{
  "head_dim": 32,
  "attn_scale": 0.177,
  "init": "uniform",
  "init_std_down": 0.0,
  "beta1": 0.95,
  "beta2": 0.98,
  "schedule": "wsd",
  "decay_fraction": 0.689,
  "decay_shape": "linear",
  "seq_len": 1024,
  "z_loss": 1e-05,
  "steps": 2416
}
Each number is 128 + 32 x the weight over its row's rms, rounded and kept within 0 to 255. Layers, rows and columns count from 0. Numbers have three digits each. The size before them is the row's rms in percent of the matrix's.

# up: layer 7 MLP up, 256x96, rms 0.509, rows 232-255, columns 0-95
# down: layer 7 MLP down (transposed), 256x96, rms 0.322, rows 232-255, columns 0-95
up232 095:167176085108145094145149180165121146094138122076104173135164105079114069156120091120131187126139142188114175152124106185110114142153117125140164156097063145130081162105072120131196156216109106124144098118107173117130120119153170102086177147184169142111130152133103100123082167152140119097
down232 072:198117127154121069182112097122132161112081134105130142155129066140088137123110143128174138181102086132089133061099171109108104061078089147098150181130154082134181159165100139092134152138103159073164104144165142183125075117128148134105132134180179137097122091149081088107154114094102163150
up233 094:133184149171133131115082117114170132157161108121101142167152068116108037104151101050152184134078120146155131155120075120129142142164181109068144126081092141106108132090085124151138109102173118100163098200104153080114146177131113104126082133089112114183173123102121164109136092136132112179
down233 107:188138179156065110178153084121139108133096138109104076132156104137135189114103106132161137134107160128156102195103137142138121126185142132120190185122171099132109164135126110125130131130099108104124164134136149164127125095103149129034131117159115153118100129217067138176113113200056122092
up234 094:151102138152053123117136076100171123176133140139133083130177118106136124133118151122169123138179112105141136151119145144157151102100130167072156118151076118104157108146193139063119150163103075103126159145122171093098152075132160226123076177084109117109055157151132111156164199141114131137
down234 108:101075153076128115142167124101128116143159172139173125113159210147104206149111147131156166078120116153113081166104157064157164154193127114120124125122144105117148131073111094073128153160146129170156154133152155148070140103108138170086177131129146104147166149163115101071165071117178110179
up235 077:094174158168091162125141187161165123074131096146114157144204168157157145107111158136185130071123093166112200119162077106058138151139173095136080154100111104089114111112118138183139168087176149148127132162140087100096134075161178094106110140169125148150111158133110159167140136153128172132
down235 079:152110163109190171163101121173113162129111128130124114148176119111120156118062084148164084131100113110105024125098077160117175097109092066109131155121129112136110093120096177138160170160140141124167058154113119147120097147102200102065130103161112137140099078189166113095166125113142120126
up236 099:148200110115128160199133180129122141138143111097082101129166107084170090093112097056157111126101113121153115151150165151107167208110074130115178098076124110096117155149109095128167148113105133113108136117163132096127182160171120094102147191149136137105123206204093115105166125136106092122
down236 097:099149101118169113138120180110073129127131117114157087116104152207119137171185147133127112072147171153126110161159162123175180098128061126138097159135087177130167137144100139131072133054125096132154162088063122150103153118130091103093101131160148067118028106116117131155121088101129150138
up237 096:114156185181128123081090090120194113167076083127158154101115123113101129110168153149117156120171132101130120139156105081109105109050124148118073175165097145163130105118101084121164078156126153132098075175104076134123166107076159150117123122128179101115106173111174070084091102176131176138
down237 108:117152201146155154177070088114154144128096163067132155140120111117091118142159077094148134098124126069100107143097136184213153101125130108147092164125120073163121151139066074155111126150079181159104085191117138107132169138137162119159119154074141149093154135158107083143152185159124119150
up238 095:113107132135054137070149104109168133104178183064090077130178146159142105109161137121090098120160156144156129165106104158127096098089083154145131169180148102151111124127155154078140134124158176133117109162155101121104100086163137122126159069159166108124086092173133090213110083153176168095
down238 102:120108136099070199172060143126153199146172118115164107110150145115135154138150126189119186106107139132128083119181158119111136163102176148141099120100119091115043106136084161161078174105095110157151132155165082165167148159110126126113086077127123106088137155078113115128150088182147089152
up239 099:165080187165076135127079103128139101168044125093114092119140162136131099190084147185092137154112118086147120105079035137112165092115156091132096158156159182070126142120111123119134162110144118119146141074101120170127124080088138139190090124131114146112121119133178117129172079131140079135
down239 105:197133115109110116127173093120111106096128142095104133145172137161095093111142116100134140124134143149115074089140116106120113161137134118182197121119152136160154057061119103167137104115169131058116084144124162116143165155138131196078141128091172185115099124116094077124160130079051192184
up240 097:225171119144105110147158146156135101120152121099085145170123097106101139105075134144139121163088172117156078140099165076161074142123132073078195122111136121127125060131117106138204117078125112144090059097125193120129123114163102162108138146144130117097136161116100070151098151107072155145
down240 102:067138162115158101156091155140197090157154103130171117126102195180091133182197093187136108136096105132146143101192114194179105120132154122125171101144147115104133116106168185122071145117167126113125159164126115093140162082131063105115160120103124129177143126060143116107142180140115116146
up241 111:140168128161040084171133111084095174126112128105186158094139101105182132143125096129129104132168108101060136173124145129130122102160100174162145119115146147132217115117130087147114121107073141104100116076070143148094161149189100148107154131114129076123065172104105158142121181151074147148
down241 103:133146121137131141144087070162149227103185032119138175094160105149146126139208114162128053105158118174162167137137110126109122133081099090116167121120089102109159046105172137106139103138116109133174127140142192140138102115143108152133129158085142139142130165138152154122114171168086136122
up242 110:119156160118109036106118125126168105144176143077124108133193149172144126126135136126137136133077079102103101064165123132171102208113158123057086140159099120142172183159182106121102144179144146186084079126130126148120135151111144152172132133166070148102086103098154086104084110134119119135
down242 087:140108117120170174144136105121150153091143142186134082125149144142165128090106136052138161104143139080099116087068122198125129125107149121086130124126145118139171141193154151117124121073118183160162147122108061158135108145181166159187095161118179136157117113177163162177151168174143068077
up243 108:100096100207096074124096134136096150155106158156143119164134125104154142106124194142131109154114166109115115110121129117159171146136110130083129142130109164158102137126134165202059134131118119207119096134226108110095111087081125128126127169124131170110142051216143067115121113129127169117
down243 090:123133143099061071121123143142128155157101172129157069107107151131095120182137156186170160124157109126124117093167113104085088102121164107077140101081140137165142073106119161109086124144105172143083160096119143161165085124165145177140151170139146088183167061120191176131063135150158113159
up244 091:129170077141111150080135163093112182129122171110127118093124104170143083128123075139135093107109059092165178136084134074130135118176132136126102147140160069121146077157085137121139121106149091120141182041148101109180189139137105143137170147105110132110103136198128125191160104074106097083
down244 093:087142119139110142202114100161095136148099083141148160134109095111155125133146179216139105079154150090112064122146150118114143082093154163178087179132124109148138109124091108104111158120145175059111106136066140131062116125153175159115123071183147147111067093148112169116122143160100072115
up245 130:126146115156107107157083100095108135158161097150100102080156173111160112165158171140173079062133067126130178130095091148137114090147166156120118102121145168150181153109111113109106089121221110130113128093124137157148106091103181197063104138136140097136094111080162126174129159180144166181
down245 125:073141090110154129151112175119154130156146085162177201138141177120153108150204080193122113077106112142161086139157117145142153107177118142103128134071141157113182191096080064125143128108130077144167131114102129138149050116091106112108128169095163105172138119084135152130136170132119076133
up246 115:099099178116060133094156108131131117135192155119134083112098080152152167101187154119125081102118143073098148124103090197072118143151135132125137168089169161167125144105091163100142113142192096154174147165112120168137118130081133140136141138094117076141096151116074042150104099094174093163
down246 118:093160134126179176099151140131117159117178125115123054177143206157138134113129160084177138122112110137104167158131143131130152081126136130109091155105095201119100076105150120170044168125120151104145157134072140146085150188157129153140096140120133140072054104132133092169196113157115120102
up247 087:156124109163125117126130126166139080161063133117113066085134126157156131094072104098141109131112158144101186104101135130154127141132143077164078197153061159131152066098130112155103121096061078129135170144116128146119109097112145104161118107207115183192070191160111105146121153119129095095
down247 103:104056111096111139071129129143199126167080054163137142175121178172145126104130122142155111157087139104148151143168152124163094205135098139167119108117103148141133095146162171105108132119128063137118126185074192136109071163103120135123188130118081100125151074123142158119112122103112182175
up248 097:147104135135094130128040140109101125135163145130111156164092131159142156151083156181093131170136112091165122046101137130132157100173153112170142131077109113099106070112106114119162146162133079128123125202141095108164133134168155097139220125147115149138090143062077159121170208121133107120
down248 087:146158153082092116168173090097106166123110127163119065127113207079139130124115101107096103072105143139160129136128164121093183118155076147103072167112112175148142110165150110156152131106109138113100150073196129174071125149137124094099098088152148145099207166190151086162112104140163124145
up249 092:168160080082156120152130137117182192131108107217127128118098132176136109149210164132156114123131122128040154137114187106112111169111144114124106120116069119127125106159099164189148104132096185139078147089158098098133136122126104127087138155103177091170174139165126149103123053112114118105
down249 080:106098110078124115157119092134129079165161118012177139130159133082148122129165141135079148142127125137153138082047142109143118101183034149144094157152127092178174090159089110162112128127180131150131109152118120113129086134102119133144106111196125110095155096132112068113118157112173133088
up250 109:135122137159087124160125081119093145149114089166123128137134115056148121152154098137088107151151219106109105152103118094132141142063085185163155142128121151093151175164128096189152141126076114096105087126094153071185128104159050189136110076142086159125101160096114131175123129143099092096
down250 092:174137064152173146123103174227143153110117169096167134112135162222083167106120200114131112133114116159166097069117117093118090159194161082095171118117111113129155116099184157074127140149190094127114134122113127142099112146144168119099102164151124117149175140134093138128147151113141161108
up251 102:129155125089139169139147144117177138130114166115130096130141105136088124124135148078109055145162126096091132135112169123147062089135174124115171126193130134152088113146142163158147157102154128125034157166164143067144143196146109153184151200104157098145084098143140101146190127141193114171
down251 087:145115153095092124109164138111188089134105094128091084134166125150068178129117121132134126166068180173128108094155201141157105070114098088105083175172160125160088171172098153114108164166123132126127108184137111119117067175189163082152081078128120128068121107151097145140127127123155149156
up252 104:129132072169178148102155111080130140119111122100078084182124146141107127128111129084215127153154141198144133095085155086153136127125082099070155159150126099147145116036130149136108133113157153122165115116111086116135100113115109177066183167090117140094094151133138081189078093104105146157
down252 087:143163211140148136139085104140121056102102109149110116144125137116123110156140164138155105145100083151122092101116143092199103137110193100107113128138159135143148204145168158116097196152116065142138118159172133155117193154124109085138093085118055176147155104106148100081162158159138083089
up253 102:123118178162191134073126116122148117139131154033114117198148118140164122140105117109114118151177071164176126088075133146125091105115164090083142069144145165158167046141134140152107143187105135103150086138128079113116142117193101165140128178111112144091158136139107078137085165159101139116
down253 106:106125131145154135113087147128103090144095150148144110151111153154175181160120113141103087169099137077159111128127151167159153103125098137120092126128127106107157180132172143119094140141151174203125060125160176096100129102156098027135095080227105060101144136130139164086140125138119159079
up254 096:158190076213143168166115081133143121169100166128089105056152110140131136129090086106116144122108105132124160138107081136137155125135134110113075064073120165104158077126178159091176174041069115130154137126153095144145116179133129131118167145125092102114084142154070160111105145154117121144
down254 083:185159178063113148121121111138125198162116139147156179146155178104101098088214144133128133144099151091133120171144191059116109168118082143180182130161171173182128095074122149143147095119219143080105135132157104134126135154136135109090120129139172103129116130159132097137126150092118121159
up255 109:117085182137128157165111147133155094150121152151081115097123159102123107143118146129122087136116125131157164092087177149078149195152160109158089073163159169150109144138073158119135103140121085109128125140101042086190135103153086120111164132130143106151141163183079148196117199194124077124
down255 117:161133145186136120154086129174167108104122135100127172102120144086103118090167151111180139134122088153082147180173119142126084027142122109153065140133132179098100098061168157093131115195139098134116095145131099131097154120159110131168037121131133150116127173141130117138090107101173169179